From a checkpoint of a small transformer trained on Wikipedia.
Training: a variant of SOAP for these matrices, 100M tokens.
Each number is 128 + 32 x the weight over its row's rms, rounded and kept within 0 to 255. Layers, rows and columns count from 0. The size above them is the row's rms in percent of the matrix's.

# layer 5 attention value, 256x128, rms 0.248, rows 86-127, columns 0-63
size [101 100 108 117 101 109 102  99  99 102 100 101  97  97  95  98 102  97 103  96 100 100  87 100  97 112 102 101  97 109 110  98 103 106  97  96 107 100 108 105  99 102]
[[138 164 170 147 148 127 162 144 172  91 110 117 109 141  59 120  79  93 150 137  67  83 166 133 133 180 134 114  99  56 100 163  74 145 111  93 137 170 127 137 100  75 116 105 111 142 184 117 164 128 129  99  71 109 102 129 159 159 129 104 117 145 166 149]
 [129  95 113 139 160 141 150 131 201 119 151 110 117 194 126 174 113 102 194 144 185 145 135 139  44 134 110 126 126 127 157 161 171 135 134 166  96 115 183  77 142 149  77 122 173 114 110 128  71 126 145 124 137 145 140  72 156 196 146  98 147  99 137 165]
 [ 71 144  65 137 142 141 121  95 130 138 214 146 150  53  82 113  83  80  99 143 153 107 111 162 121 117 157 133 124 143 128 116 112 132 130 104 107 115 141  91 101 165  67 102 120 125 143 162 150 157 122 218  89 133  97 115 117 100 194 168  97  88 135  33]
 [148 172 125 134 103 114 146 137 183 112 139 109 155  98 102 134  96 165 141 201 173 176 147 150 133 187 129  91 127 144 120 120 120 154 139 162 163 148 111 127 175  81 125  56 102 188 105 102 111 130 114 137 123  80 120 103 153  81 169 126 108  66  91 126]
 [122 111 134 138 149  93  94  61 119 117 124 131  72 103 106 164  61 141 153 127  79 112 175 141  97 173  89 139 124 102  99 168 154  87  97  96 137 166 133 150 140 135 149 127  99 200 118 200 172 138 139 118 173 158 121 137 201 152 108 138  86 134 103  88]
 [109 101 145 121 132 169 152  69  86  91 160 187 129 127 107  77 155 137  47 203 169 112 142 158  90 169 148 105 157 145  97 182 140  98 117  93 105  61 116 126  93 183 150 111 165 141 124  93 121 115 184  54 129 140 109 184 126 103  98 154 137  90 133 122]
 [106 137 162 162 218 132 162  78 126 141 158 149 131 148 138 147  66 140 188  74 159 116 156 102 173 122 121 198  87  67 152 102  40 102 182 127 116 110 187 103 154 106 101 141  99 104 153 152 106 147  51 143 130 122 136 113 112 211 116 153 136 142 136 142]
 [155 140 138  71 107 118 162 166 142 131 151 111 145 151  95  99 129 125 103 166 184 111 134 128 135 110 137  98 129 128 114 195 185 140 102 126 194 154  91 154  89  82 106 126  81 110 155 129 118  84 123 117  40 133 102  47  94 109 105 198 124 102 114 171]
 [173 124 130 140 127 114 123 115 107 131 155 136  81  99 135 129 113 121 136  76 141 117  82 115 143 125 129  95 130 147 154 132 145  81  68  84 140  75  85  94 173 153 181 139 107 150  52  90  93 133 123  81 106 160 140  74 175 139 165 125  98 183  93 123]
 [113 101 130 191  70 149 140 131 122 108 135 143 100  85 110 135  86 145 131 148 158 115 133 110 178 106 134 161 105 159 157 176 196 144  90  94 137 138 108 157 115 108 133 101 113 158 101 120 104 120 112 204 134 121 114  99 126  52  99 182  93 118 131  81]
 [132  94  68 156  60 156  54 113 123 133 129 118  97 126 110 161 198 106 189 108 132 108  80 119 109 133 165 109 139 127 174 165 104 108 148  90  90 119 179 107 164  86 123  76 152 107 103 102 122  99  93 111 150 124 184  94 150  79 119 178 162 143 113 142]
 [141  98 151 102 153 136 142 189 113  76 144  70 137 149 158 213 156 147 107 146 132 128  60 140 118 127 162 160 114 162 137 119 124 177 132 123 125  90 157  93 138  92 105 150 155 166 145 169 131  96 131 119 146 144 153 204  85 168  61  76 117 142 117 141]
 [105  97 147 162 142 128 136 126  88 103 119 106 149 132  95 163 102 160 138 108 158 134 129  90 144  58 110 143 136 151 125 165 101 155 155 112  79 177 173 177 156 128 109 129 179 170 109 203 163  98 160 163 125 152 177 124 102 161 123  71 112 157 119 150]
 [154 132 119 186 129 130 149 121 167 114 162  70 148 134 113 146 213 124 198 152 140 112 124 101 118 132 146 164 126 153 107 140 124 124  90 114 186 133 131 132 145 120 117  98  86 143 130 134 108 145 123  67 148  91 129 122 113 131 112 115 180 150  98 119]
 [135 120  92 131 121 112 109  82 171  75 152 135 149 128 104 175  71 105 122 118 116 127 130 157 200 118 147 122 147 146 157 118  93 125  84 144 139 103 183 156 100 128 141 131 114 146 163 157 170 165 124 131 126 143 183 129 112 130  71 177 235 113 129 154]
 [122 122 143 171 155 203 105  56 131  83 151 106 116 175 173 122 114 167 121 134 161  87  87 129 167 140  95 146 129 104 207 128 137  87 138 120 153  81 100 119 255 162 147  97  97 147  95 113 139 154  80 108  42 102 122 156 159 143 188 144  98 144 131 118]
 [136 129 134  80 154  97 126 135 135 138 138 127 150 204 177 151 118 162  98 175 169 119 118 183 162 122 114 107 107 101 148 142 119 134  76 114 163 122 205 159 115  86 157 148 143 128 141  90 114 191  72 128 144 166 114 183 116 138 143  92  96  60 130 128]
 [109 146 115 122 113  73  86 148 148 101 168 105 167 143 111 124 146 182 151 150 110 151 136 143  98 145 148  99 132 118 129 114 123  83  84 145 160 110 120  67 167 104 174 147 117 104 120 142 110 153 120 137 133 149 124 115 117 176 123 120  93  77 143 186]
 [115 109 103 135 106  85 126 166 151 107 141  64  88 129 138 113  99 106 120 159 140 177 178 105 113 161  68 120 156 152 156  90 197 147 120  67 122 134 125 141 147 126 151 173  96  94 142 109 157 100 114 117 141 150 139  73 121  52  69 141 156 119 143 146]
 [ 87 131 144 129 121  78 160 163 151  96 122 153 128  97 146 156 130  81 125 165 132 118 121 135 221 178 131  55 144 152 159 104 136  64 150 113 142 114  72 128 135 100 159 110  83 119 118 120  86 109 137 184 116 109 151  88 162 129 108  97 165  49 132 174]
 [120  95  76 127 123 134 128 135 132 103 144 180 104 192 102 105 112 172 148 104  82 119 155 124 170 107 129 104 140 130 140 186 154 128 122 160 114  78 169 159 142 131 167 116 133  75 163  73 144 110 139 109 172 174 100 135 162 115 117 178 125 149  97  97]
 [131  46 107 176  97 114 135 125 148 114 132 100  56 164 171 153 129  88 106 121  75 101 147 112 138 137  74 142 152 170 158 162  84 142  68  68 133 148 100 145  96 117 147 123 168  99 104 130 122 150 119  71 103 132 173 129 100 147 156 137 117 120  89 161]
 [120 114  94 134 123 139 154 162 169  97 113 102 149 130  92 148 139 212 131 112 136  50 178 145 120 171 110 196 151 146 142 131 147 197 165 146  85 115  96  99 152 153 114 148 153 112  99 150 164 155 118 150 117  96 120 162 132  74  96 161 155 151 183 127]
 [155 131 134  79 122 173 148  80 116 157 131 115 169 132  96  92 122 109 196 106 142 164 109 130 158 176  96 114 131 199 188  98 133  86  88 103 114 110 162 122  90 132 114 156  97 104 119 147 109  91 174 139 153 143 145 123  96 111 132  65 183 140 152 163]
 [119 124 123 136 151 173  99 130 144 147 129 108 119  47 140 141 132 118 167 123 179  73 133 131 151 158 111 180 201 103 120 140 142 146 152 160 103 118 181 136 112 119 145 141 135 178 166 125 171 110 157 110 154 116 154 103 131 128 112 127 116 205 102 138]
 [153 101 107 131 150 166 110 120  28  91 106  79 173 150 158  98 130  93 135 129 129  56 100 122 130 185 139 124 155 151  78 121 164 105 155 114 164 141 114 145 132 124 102 119 211 166 153 111 124  69 140 106 100  87 113  98 125 140 177 191 127 125 143 159]
 [150 109 204 146  74 129 130 130 133 154 138 108 127 210 156 109 137 128  87 132 136 128 164 155 132 202 198 101 136 140  72 128 179 149 134 170  96 130 144  94 152 109 154 153 118 203 102 119 112 113  93 170 120 109  89 159 147 180 142 122 105 106 154 165]
 [ 77 114 155 116 121  97 110  82 173 152 142 114 130  90 129 167 165 142 149 114 106 156 184 143  90 130 111 160 139 168 105 111 138 107 160 125 180 182 123  94  82  90 182 111  87 107 126  89 180 156 105 124 121 150 142 172  57  83 112 141 112 107  88 150]
 [ 93  90 201 105 102 139  88 128  96 125  96 148 133 154  95  92 173 156 156 148 162 128 128 158 155 107 145 139 138 163  78 163 111 158 123 149 151 131 131 141 122 158 131 103 129 153  63 124  81 117 135 139 102 159  73 121 138 130 120  68 168  98 148 153]
 [102 197 149 129 120 156 139 129  87 179 121 170  94 166  97 106 134  94 148 126 232 137 166  70 117  88 105 174 185 103 169 218 131 106 110 139 132 158 118 119 127 117 167 100 167 108 166 143 114 167 128  79 138 142 128 145 150 140 127 114 174 114 169 103]
 [103 118  98 139 164 125 124 150 110 125 106  99 103 116 211 125 107 146 105 125 169  98 102 193  78 121  96  95 106  60 144 174 120 166 177 143 190 107 107 146 183 144 147 100  90 131  93 155  88 128 142 154 152 123  83 152 121 129 111  98 102 166  86 119]
 [145 113 158 198 122 158 132 111 110 130 137 125 124 100 117 116 180 141 132 105 147 137  65  85 128 153 134 105 209 181 119  70 110 139 133 150 167 109 122  92  93  99  90 123 162 147 156 133 101 143 161 178 151  68 103 110 155 128 126 125  94 137 126  74]
 [140 149  88 171 124 131 112 160 170 161 121 112 134 171 162 129  92 129 122 121 100 129 138 124 101 106 162 183 147 156 129 126 148 163 153 142 108 111 164 111 124 125 122  71 147 136  64 157 161 118 102 131  76 157 167  88 143 155  81 178 111  80 143  96]
 [106  92  97 133 134 123 112 137 182 171 101 137  97 135 184 155 137 152  94  86 139 133 105 120 177 192 148  95 103 159 140 161 121 153 168 109 150 127 116 131  63  31 120 128 174 119 161 128  97 151 121 159 162 177 122 133 129 129 111 116 155 198  97 126]
 [102  76 156  87  97 120 145 104 123 179 110 184  84 119 144 119 139 142 164 134 142 123  93 111 179 111 143 106  71 152  78 102 110  98 104 119 160 181  95 106 134  85  81 134 129 171 131 107 180 109 176 159 158 182 114 165 113 131 131 117  96 121 123 128]
 [164 102 138  75  91 146 117  74 108 180 123 166 132 136 155 151  97 142 149 138 128 161 143 103 143 136  79 157 158  90 128 179 202 114  86 191 136 119 140 152  79  86 173  84 123 152 178 118 124 160 102 165  85 132 160 124 159 127 120 145 157  96 120  97]
 [100  79 121 135 135  95 141 186 171 144 120 140 106 134  80 137 211 142 138 135  87  84 100 110  82 145 155 124 132 138 142  51 159 156  87 104  80 126 182 155 125 160 102  68 132  93 159 128 184  65  75 164 121 111 175 123 199 129 147  71 169 123 128 139]
 [170 177 153 112 147 135  87 147  68 148 143 104 174  90 127 150 157 184 101  56 131 131 139  86 121  76  91 103 172 138  57 128 127 183  98 137 169 150  93 111 132  92 109 129 123 122  85  85 124  82 109 146 124 149 126  99 155 173 124 155 110 120 222 174]
 [100 125 111 118 121 131 149 135 155 144 137 120 131  74 182 187 237 126  50 155  71 144  92 153 116 162 132 147  89 120 160 121 134 110 120 137 134 112 130  95 207 139 118 139 112 154 159 100  53 119 136 126 137 117 176 120 112 150 121 137 107 110 125  69]
 [134 107 123  70 117 143 108 128 162 135 170 135  93  96 129  90 112 141 186 111 136 115 138 109 120 102 124 125 104 121 167  95 193 139 134 116 139 190 151 178 101 145  96 126 129 121  98  89 107 128  50  93 142  83 121 137 152  68 166 166 189 113 122 151]
 [146 163 134  70 146 113 186 109  78 121 100 192  98 136 138 103 113 116 109 132 121 147 156 154  63 147  95  95 140 142 127 105 145 149 100 150 155 171 112 107 134  94 140 118  77 107  85 119 161  83 127 106 124 156 155 139 147  67 161 131 166 113 135 198]
 [ 99 108 143 142 139 125 135 166 190 128 101 147  81 142 164 109 171 112  96 138 142 125 145 102  84 121 136  88 162  85 131  71 103 187 107 183  99 115 136 128 107  87 163 164 120 166 141 156 133 140 138  99 167 100 107 119  62 136 136 150 164  90 161  98]]
# layer 5 attention output (transposed), 256x128, rms 0.223, rows 86-127, columns 0-63
size [ 94  90 105 107  91  97  95  92  88  97  86 100  80  92  91  90  95  93  91  89  95  91  82  94  91 105  95  91  90 100  96  97  95 101  89  92  99  93  94  99  88 100]
[[142 144 106 129 160 146 100  51 115 159  66  89 128 105 170  91 163  97 106 102 115 160 128 158 147 145 137 141  86  63  77 158 185  85 151 152 177 132 144 141 113 115 120 184 127  36 144 138 102 135 136 135 152 125 183 100  94 103 125 148 119  64  93 101]
 [ 60 137 173 154 104 110 179 126  90  68 107 154 116 119 125 132 146 160  71 112 151 122 128 125  87 100 155 133 129 140 152  89 133 137 147 115 204 165 107  74 112  58 118  60 104 153 106 156 201 111 129 112  87 138  84 137 115  84 114 151 151 145 162  90]
 [145 114 140 101 101 105 139 108 174 153  81 124 115 115 114  97  83 159 151 150 117 179 171 136 146 110  89 132 149 132 131 131 122 148  70  65 137 121 104 148 195 135 135 163 129 173 126  81 112 127  79  97 183 115 154 121 130 172 119 173  85 179 198 147]
 [120 122  55 168 135 139 111 114 136 173 154  92 112 158 140 141 173 125 113  62 131 120 154 151  94 107 100  96 138 102 191 146 143  89 139 177 172 104 141 189 168 117 109 193 161 117 142 156 178 104 109 107 140 156 182 164 133 128 125 117 104 138 123 136]
 [129 174 134 125  88  80 135 122 164 128 133  98 182 139  71 145  88 127 112 140 200 103 164 121 145  97 160 116 181 164 137 123 124  79 153 134 133 128 123 170 147 100 104 159 140  90  86 122  45 143  80 156 157  61 157 134  96  93  60 131 158 116 127 126]
 [116 152 123  86 109 143 152 166 137 183 130 116  84 140  81 129 123 127 179 171 110 109 110 169 152 100 153 124 145 157 170 120 138 100 132 163 114 164  77 152 132 132 115 119 177  70 121 121 131 188 113  92 109 132  87  85 121 156 174 137 106 159 110  91]
 [130 113 141 106 120  98 154 184  79 141  96 101 136 149 153 114 134 175 130 168 154 183  86 113 121 112 135 147 103 141  89  79 160  73 113 170 144 151 124 135 119  66 121 130 107 179 108 136 118 158 129 130 121 113 123 163 105  89 123 151 131 118 197 176]
 [164 151 117 154 184 119 140 102 144 120  48 147  96 146  98 118  70 123 160 146  64  78 172 143 152  92 160 148 110 146  88 165 126  77 117 140  63 159  94 105 152 166 129 195 213 109 164 105 159 109 146 111 102 156 132 117 131 138 105 112 116 130 110 112]
 [106 144 130 142 103  91 131 158 164 174 103 149 146 161 175 148 161 162 101 127  80 106 181 166 128 166 143 140  92 156 110  95 120 146 168 133 101 161 150 129  91 107 127 120  93  70  80 172  96 118 161  32 141 103 107 112 118 131 115 146 121 148  79 160]
 [163 128  95 149 233 155 179 147 136 162 123 183 133 147 162 123 154 161 169 137 203 110 147 137  80 115 139  75 139 113  95  84  99 190  79  84 116 102 120  85 169 108 153 151 155  81 145 151 125 176 127 154 104 140 127 175 157 142 142 132 110 139 100 128]
 [118  98 149 137  77  90 163 146 171 179 141 181 187 116 142 116 144 115  82 178  78 182  71  69 154 155 159 146 102 147 133 136 124 180 132 115  79 122 122 166 116 104 193 130 114  86 127 117 187 142 200 162  80 160  76  88 130  63 118  88  96 131 132 110]
 [107 115 152 105 155 100 141  54 121 106  90  58  90 157 125 152  97 170  95 117 117 130 151 137 118 141 129 124 144  65 133 151  68  96 166 159  67 114  98 124 127 159 105 127 112 125 170  91 156 152 133 129 119 119 127 129 103 110 144 199 137 129 141 145]
 [106 216 132 131 166 129 132 200 126 115 155 157 121  96 167 112 140 122 110 121  82  76 127 201  80 144 151  82 113 154 121 106 101 157 132 150 122 112  56 126 154  97 168 104  84 178 127 119 162 189 121 101 103  97 156  90 166  77 133 148 129 160 108  87]
 [ 43 156 100 108 115  91 111 120 111  71 144 162 123 130 124  84  73 106 124 124 160 193 152 114 127 181 135 128  95 120 111 100 144 134 138  78  64 194 158 112 130 138 138 123 141 169  95 140 134 101 169 120 128 143 155  95 179  70 154 113 148 101  62 121]
 [154 175 148 205  93  87 139 127  88 166 158 230  92 108 141 105  62 126 145 171 134 141 158  95 120 134 128 119 137  96 145 136 160 179 150 151 124 119 119 112 112 120  97 171 170 212 117  70 171 143 112 172 168 143 106 152 159 119 147 183 116 147 158 116]
 [147 109 130 121 127  40 122 122 138 159  78 152 128 146 124 143  96 146 125  65 172 133 109 126  88 155 162 111 111 151 100 117 184 191 146 150  72 134 146 133 117 122 164 151 114 102  60 115 129 122 148 123 120 157 139  56  62 146 118 112 178 117 166 124]
 [185 115  94  85 157 131 166 139 127 157 147  73  63  92 160 117 174 143 134 120  98 127 122  72 105 202 103 168 207 114 147 125  95  73 118 137 103 161  95 163 151 136 154 164 173 143 142 138 100 173 109  76  83 136 136 132 131 145 142 141 131 136 150 104]
 [112 125 152 169 123  80 187 164 139 165 185 103 131  95 149 152 112 170  76  62 160 147 140  85 124 112 121 197 104  93 138 174 167 152 159 110 140 122 201 154 105 139  70  95 149 215 187 181 114 127 153  75 156 132 132 130  93  96 166 136 156  96 144 103]
 [ 41 199 128 115 120 178 104 119 131 140 137 160  98 117 177  97 129 121 185 100 132  88 134 130 137 126 200  87  95 120  98 191 141 120 161 121 101  93 167  89 102 123 121 116 137 143 148 126 149 161 115 117 139 135  95 151 135 108 124 130 120 145 105  87]
 [ 75  85 110 156 106 125 132 124 124 161 126 100 135 128 143 132 107 182 123 176 109 127  84  75  46 133 159 165 116 114 129 139 148 161  93 103 200  71 168 155  94 146 129 120 111  97 143 107 224 110  98  88 133 129 111 162 102 125 147 175  82 193  83 124]
 [157 171 172 147 158 115 180 118 110 149 120  96 158 134 171 151 139 102 152  96 117 137  92 155 137 186 135 125 154 160 157 123 173 174 133 105 138 148 125  67  91 102 132 147 127 187  74 171 140 179 122 150 132 156 105 128 154 141 161 103 174 178 140 111]
 [ 76 192 190 114 160 131  76 125  85  94 158 159 127 116 145 167 149 147 122 127 142 203 149 151 109 116 196 129 128 123  99 114 160 127 186 218 103 127 143  63 124  90 150 185 128  69 139 113 151 107 137 145  57 122 141 142 146  91 134 119 122  77 115 103]
 [132 175 156 140 171 164  91 139 199 161  94 117 113  73 117 166 124 138 112 100 165 153 140 102 124 120 130 101 121  99 121 127 131 128 112 107 105 183 128  68 117 111 126 180  99 136 123  83 111 166 133 183  85 148 129 108 129 133 116  82 124  88 112 119]
 [160  89  98 142 180  85  85 163 118  82 118 151 143 138 158 130 106 136 101 132  95  99 113  91 167  93 122 157 159 143  77 124 107 153 139  96  96  94 103  98  94 118 133 143 156 173 136 101 127 151 148 166 184 152 104 143 208  73 127 107 152 114  44 125]
 [121 161 136 134  77 111 166 166 118  90 181 130 126 125  80 104 107 113 159 175 168 126 133 124 205 147 126 133 136 151 123 114  96 150 123  71 178 101 140 117 119 112 133 161 145  81 108  87 161 163 117 152 178 111 117 104 169 152 116 103 132 146 160 173]
 [154 149 135 123 151 132 133 163  67  95 120 110 128 134  56 148  99 157  80  72 129  71 159 167 159  89 116 161  96 105 140 170 120 201 125 105 105 108 100 135 111 114  86 131  86  90 143 165 132  98  93 167 153 157  84 122 132 134  92 105  97 169  86 133]
 [173 133 151  26 108 163 192 177 116 101 133 164 129 112 151 198 103 134 119  93 110 104 138 120  98 108 116 131 173  81 134 145  74 119 141 131 162 172 119 139 157 103 141 118 137 126  88 163 198 106 113  80 175  93 168 116 110 100 167 175 113  99 152 103]
 [148  97 181 102 117 113 130 120  92 129 143 167  98 150 155  86 145 157 111 160 118 119  83  93 128 189 145 102 115  73 140 139 125 118 123 121  92  93 108 119 197 155 161  89 175 115  69 151 121  82 108 173 172 107 131 182 148 144 195 111 129  80 148  95]
 [141 170  81 172 153 140 178 167 139 117 144 171  45 125 128 128 119 149 143 153 110  86 166  95 148 121 113  69 152 171  75 118 108 109  95 118 120 156 173 108 193 160 145 125 103 142 121 152 118 103 117 109 140 153 126  85 146  80 170 146  97 145 162 102]
 [172 128 106 153 103 110 129 136  95  55 165  82 127 112 163  91 145 106  99 110  97  96 129 168 116 158 147 116  65 162  91 106 165 127 144 132 117 103 148 143 131 180 142 134 151 131 157 147 133 107 132 121  64 135 153  88 104 152  57 106 132 117 109  93]
 [113  86 122 117  84 140 224 100 173 143 108  89 112 119  25  98 104 149 152 103 149 161 140 162 140 144 143 110 154 191 109 109 125 153  94 131 112 137 152 128 158 141  74  97 117  75 188 129 178 150 113  89  97  98 183  79 141 188  85 114 110 132 121 129]
 [128 125 129  18 166 135  91 153 126  75 117 142 169 176 128 115  93 115 140 114  88 131 139 122 134 102 127 197 100 108  89  93  57 140 160 149 166 149 124 184 115 138 162 120 101 136 129 106 134 123 101 123 171  92  95  89 160 110 110  96 134 151 124 163]
 [128 125 121  71 111 106  83 117 122 101 111 158 130 120 116 148 149 128  93 124 161 152 131 110 108 195 102  96 140 127 176 118  38 112 141 148 176 121 163 121 174  95 145 158 109 175 151 122 126 180 121  88 152  67 166  75  93  78 195  96 115 172 157  97]
 [ 94 198 135 133 141 117 211 112 128  86 142 109 149 114 100 128  94 129 136 181 164 137 127  80 127 130  75 148 137  82 138 117  93 111 101 176 115  88  94 162 120 141 140 129 128 157 123 136 150 179 140 104  82 119  94 125 187 116 156 156 131  49 112 152]
 [134  65  87  97 137  89 126  79 203  86 127  88 156  61 106 154 101 143 109 152 126 159 109 172 120 110  99 119 132 116 115 136  95 118 115 105 129  87  88 181 151 129 190 101 129  84  76 140 120 111 100 180 131 146 165 105 133 112 118 105 114 151  78 115]
 [150 179  96 148 147 118 117 204 117 106 166 118 122 142  69 134 100 127 136 164 136  64  78 159 147 139 170  43 107 188 109 145 113 116  88  87 154 110 142 117 136 131 126 173 154 143  76 120 133 131 168 141 109 158 122 186  99 127 121  96  90 139 154 168]
 [ 98 151 113 104 110 115 142 113  99 111 111 160 159 150  97 119  97 111 143 128 121 125  91 108 121 168 151 127 172  67 116 129 141 125 101 153 110 103 118 113 119 137 133 138  69 146 119  77 113 123 130 160 193 206 134 139 137 140 148 200  92 107 129 142]
 [105  90 110 118 150 184 113 135 113 132 158 129 150 161 103 105 127  62  71 142 148 140 143  84 125 129 125 155  85 137 165 134  83 105 121  73 112  86  91 127  90  88 160 164 190 137 159 149 110  59 103  38 128 107 154  99  64 134  79 101 179 166  93  98]
 [ 92  90 150 123 114 123 130 108 123 121 112 103 111  91 131 157  89 172 126  99 168 140 118 148  91  93 109 118 115 107 187 150 112 130 183 123 127 135 100 160  81 138 134  75 180 147  91 139 166 131  86 120 118 203 116 168 152 133 147  86 107  91 120 163]
 [114 126  59 121 141 109  86 193 143 102 131 234 179 193 139 157 122  71 202  80 167 109  88  89 130 144 167 171 142 153 121 102 148 130  89 117 116 106  83 125 153 149 116 118 130 155 138 146  90 134 104 164 144 152  99 166 158 136 126 116  72 104 122  98]
 [ 69 117 132 135  85 196 105 133 132 138 132 114 197  90  59 138 137 179 145 109  84  97 123 129 121  70 142  90 142 102 152 225 102 114 111 127 142 106 139 107 184 149 157 167 169 115 143 131 145  73 130 137 172 141 107 126 106  99  66 130 103 115  92 123]
 [147 131 116  47 145 159 150  66 130 138 168  81 127 156  76 155 132 146 107  99 161 125  82 136 167  95 115  96 131 115 164 150 120  85 102  98 148 102 166 127 128 153 140 177 146 161 159  75 110 153  52 136 123 112  73 146 119 146 130 130  91 140 117 186]]
# layer 5 attention query, 256x128, rms 0.238, rows 128-138, columns 0-63
size [ 53  98  65  77  56 103 101  93 114  65  66]
[[160 153 105  74  72 147 150  78 157  89 145  85  72 126 158 115  73  71 124 112 127 102 108 122  64 124 169 131 150 150 163 155 131  89  77 113  75 101 107  87 123 166  98 100 100 123 138 109 148 145 134 197 162  86 146 139 159 116 165  96 107 148 124 145]
 [160 172 142 134 156 167 182 108 121 151 169  91 170 161  77 181 166 116 132  89 162  98 100 118 107  91 145  91 144 178 159 143 126  88 151 125 105 159  97 121  98 137 130 150 209 161 139 139 137  72 174 125 123 136 171 191 175 149 151 110 120  76 128 150]
 [121 132 191  86 149 196 141  91 138 120 105  98 124 125 113 127  85  62  97 107 125  94 109 149  99 164 177  69 199 131 162 156 133 111 164 174 158 120 129 141  92 101 185 146 129 122 110 182 109 132 160 159 123 156 171 142  62  62  92 105 124 205  92 110]
 [143 141  89  82 112  99  34 126 132 121 166 130 109  93 160 115 118 121 157 186 106 152 196 170 154 107 155 137  81  95  93 130 158 138 134 102 108 126 154 156 112 140 112 105 173  91 142 123 136 140 108 150 119  87  97  99 127 172 124  59 131  82  87  81]
 [119 181 151 177 148 150 180 169 142  81 136 141 153 157 162 131 131 108 145 156 227  56 159 154 125 152 164 188 115 181 170 125 132 143 151  86 146 150 101 104 159 147 129  76 143 158 100 150 168 150 113 142 173 162 119 140 165 131 157 110 155 119 126 208]
 [198 138 148 131 115 118 159 171 116 117 117 117 155 160 110 152 119 109  83 214 149  68 182 125  79 140 134 143 110 145 168 104 135 137 151 130 130  82 114 116  91 132 114  68  81 154  91 132 118 104  49 122 142 138 189 119  62 116 116 154 131 131 134 178]
 [ 79 134 158 124 160 179 104  98 154 146  74 149  74 183 126 117 148 137  76 121 158 150 177 160 124 126 137  57 131 138 169 182 146 133 109 103 142  85 128 178  76 117 128 148 184 162 100 143 146 120 127 129 120  60 175 153  74 138 114 138 188  79 135 127]
 [118 113 137 139  67 104 130 122 125  79 195  84 159 145 117 162 125 137 155 125  77 156  88 130 124 131  92 166 129  94 144 143 127 163  71 126 205 152 155 188 189 165 136 150  86 117 155  98 144  70 148  71 128 178 134 119  99 182 165 125 137 133 129 169]
 [154 130 120 131 136 106 166 125 157  86 126 153 116 139 186 108  96 102 131 127 113 107 142 196  91 148 175 126 148 155  46  89 147 144 109 109 161 135 147 112 106 103 109 132 160  42 138 129 139 135  91 152 148 130 132 191  47 134 151  63 187  99 125 162]
 [117 179 161 107 158 190 169 116 162 118 125 116 135 145 118 146  84  73 164 142 157 112 143 185 129 122 193 144 102 197 132 100 129 127  59 143 194 140 106 119  98 107 194 161 138 118 146 171 121 137 162 174 156 179 149 191 127 140 126  99 169  94 162 152]
 [124 165 114 141 125 109 180  85 174  91 141 133 130 149 161 111  93 125 120 121 154 122  81  98 117 162 173  90 108 164 155 116 146 110 132  92  95 117 154 111 113 147 151  99 152 153 163 102 129 130 142 189 147 128 140 179 138 110 149 149 119  71 117 146]]
# layer 5 attention key, 256x128, rms 0.239, rows 128-137, columns 0-63
size [ 84  95  77  91  82  98  99  88  86  97]
[[ 80 108 111 145 129 153 138 156 132 146  72 112  45  96  85 100 106  94 149 177 143 175 141 102 136  94 136  55 122  77 116 117  85  66 122 175  72 132 105 195 142 105 146 152  61 154 109 103 114 121 131  79 141 138 132  78 180 136  86 137 105 118 121  85]
 [106 115 169  99 126 144 124 185 159 150 101 161 141 116 133 137 161 169  96 132 109 173 109 140  96  88 157 179 176 141 213 152 148 135 102  68 110 162 159 120 169 164  87 118  83 113  94 162 168 156 132 111 186 143 130 119 144 104  92 149 192 151 106 138]
 [143 178  58 108 127 143 118 134 123 108 142 232 129 178  99 137 151  83 128  75 153  97  79 155 184 145 166 125 126 155  81 158  91 181 117 109 139 127 159  72 136  68 132 126 120 121 121  61  81 141  94 125 154 148 116 134 104  57 142 176 173 132  91 146]
 [119 159 144 125 128  96 112 103  85 104 157  81 121  80 119 118 134 109 137 175 131 149 154 144 150 143  80 120  95 141 139 121 106  78 116 108  87 131 129 180  81 114  39 160 162 122 136 168 117  75  52 129 134  74  83 113 143 170  60 131 114 139 170 124]
 [131 168  71  95 116  79 128 147 121 129  90 151 136 187  74 155 133 164 114  90 194 134 124 168 187 129 160 203 158 156  73 151 150 162 122 139 107  92 120  96  82 174 123 164  93  86 137 109 117 123 144 160 136 171 162 110 127 169 195 100 173 107 109 171]
 [103  63 171 149 110 146  60  77  98 126 138 121 121 134 125  96 136  81 132 144 119 176 108  98 112  67  84 128 108  53  70 117 120  94 107 139 135 169 112 146 151 110  88 157 121 169 108 117 144 156 138 108 117 133 190 138 104 148 132 108 161  96  78 108]
 [191 159 135 122 111 167 173 147 125 105 115  86 138  79 153 150 141 123 167 188 183 109  61 133 161 144  48 155  71 132 104 176  71 126 129  88 121 108 103 129 119 174 174 113 127 201 153 143 120 153 178 156 207 147 119  76 125 121  96 153 128 177 109 116]
 [123 130 130 107 108 125 141  84 145 144  65 186  84 198 159 202  87 180  97  59  48 101 144 173  76 144 108 167 134  93 102 100 132 124 166 139 136 114 119  97 121 120 120 106 114 137 175 158 149  63 131  79 123 115 178 180 131 129 146 145  89  60 147 143]
 [110 107 152 117 123  83 160 101  67  94  91 154 151 142 122 167 125 169 162 110 148 116  65 170 145 116 142 157 143 155 116 130 135 142 129  47 127  91 122 120 134 113 124 118 105  90 157 135 126 138 130 149 116 126 117 212 136  87 172  63 168 133  87 134]
 [178 153 102 154  93 171 196  88 145 115 111 173 138 171 118 126  55 152 133 116 176 108 125 122 128 146 133 160 158 112 131 145 184 111 134 172 133  91 138 159  78 115 177 121 109 149 147 156 134 146 197 122 133  84 101 140 180 185 133 119 116 173  81 121]]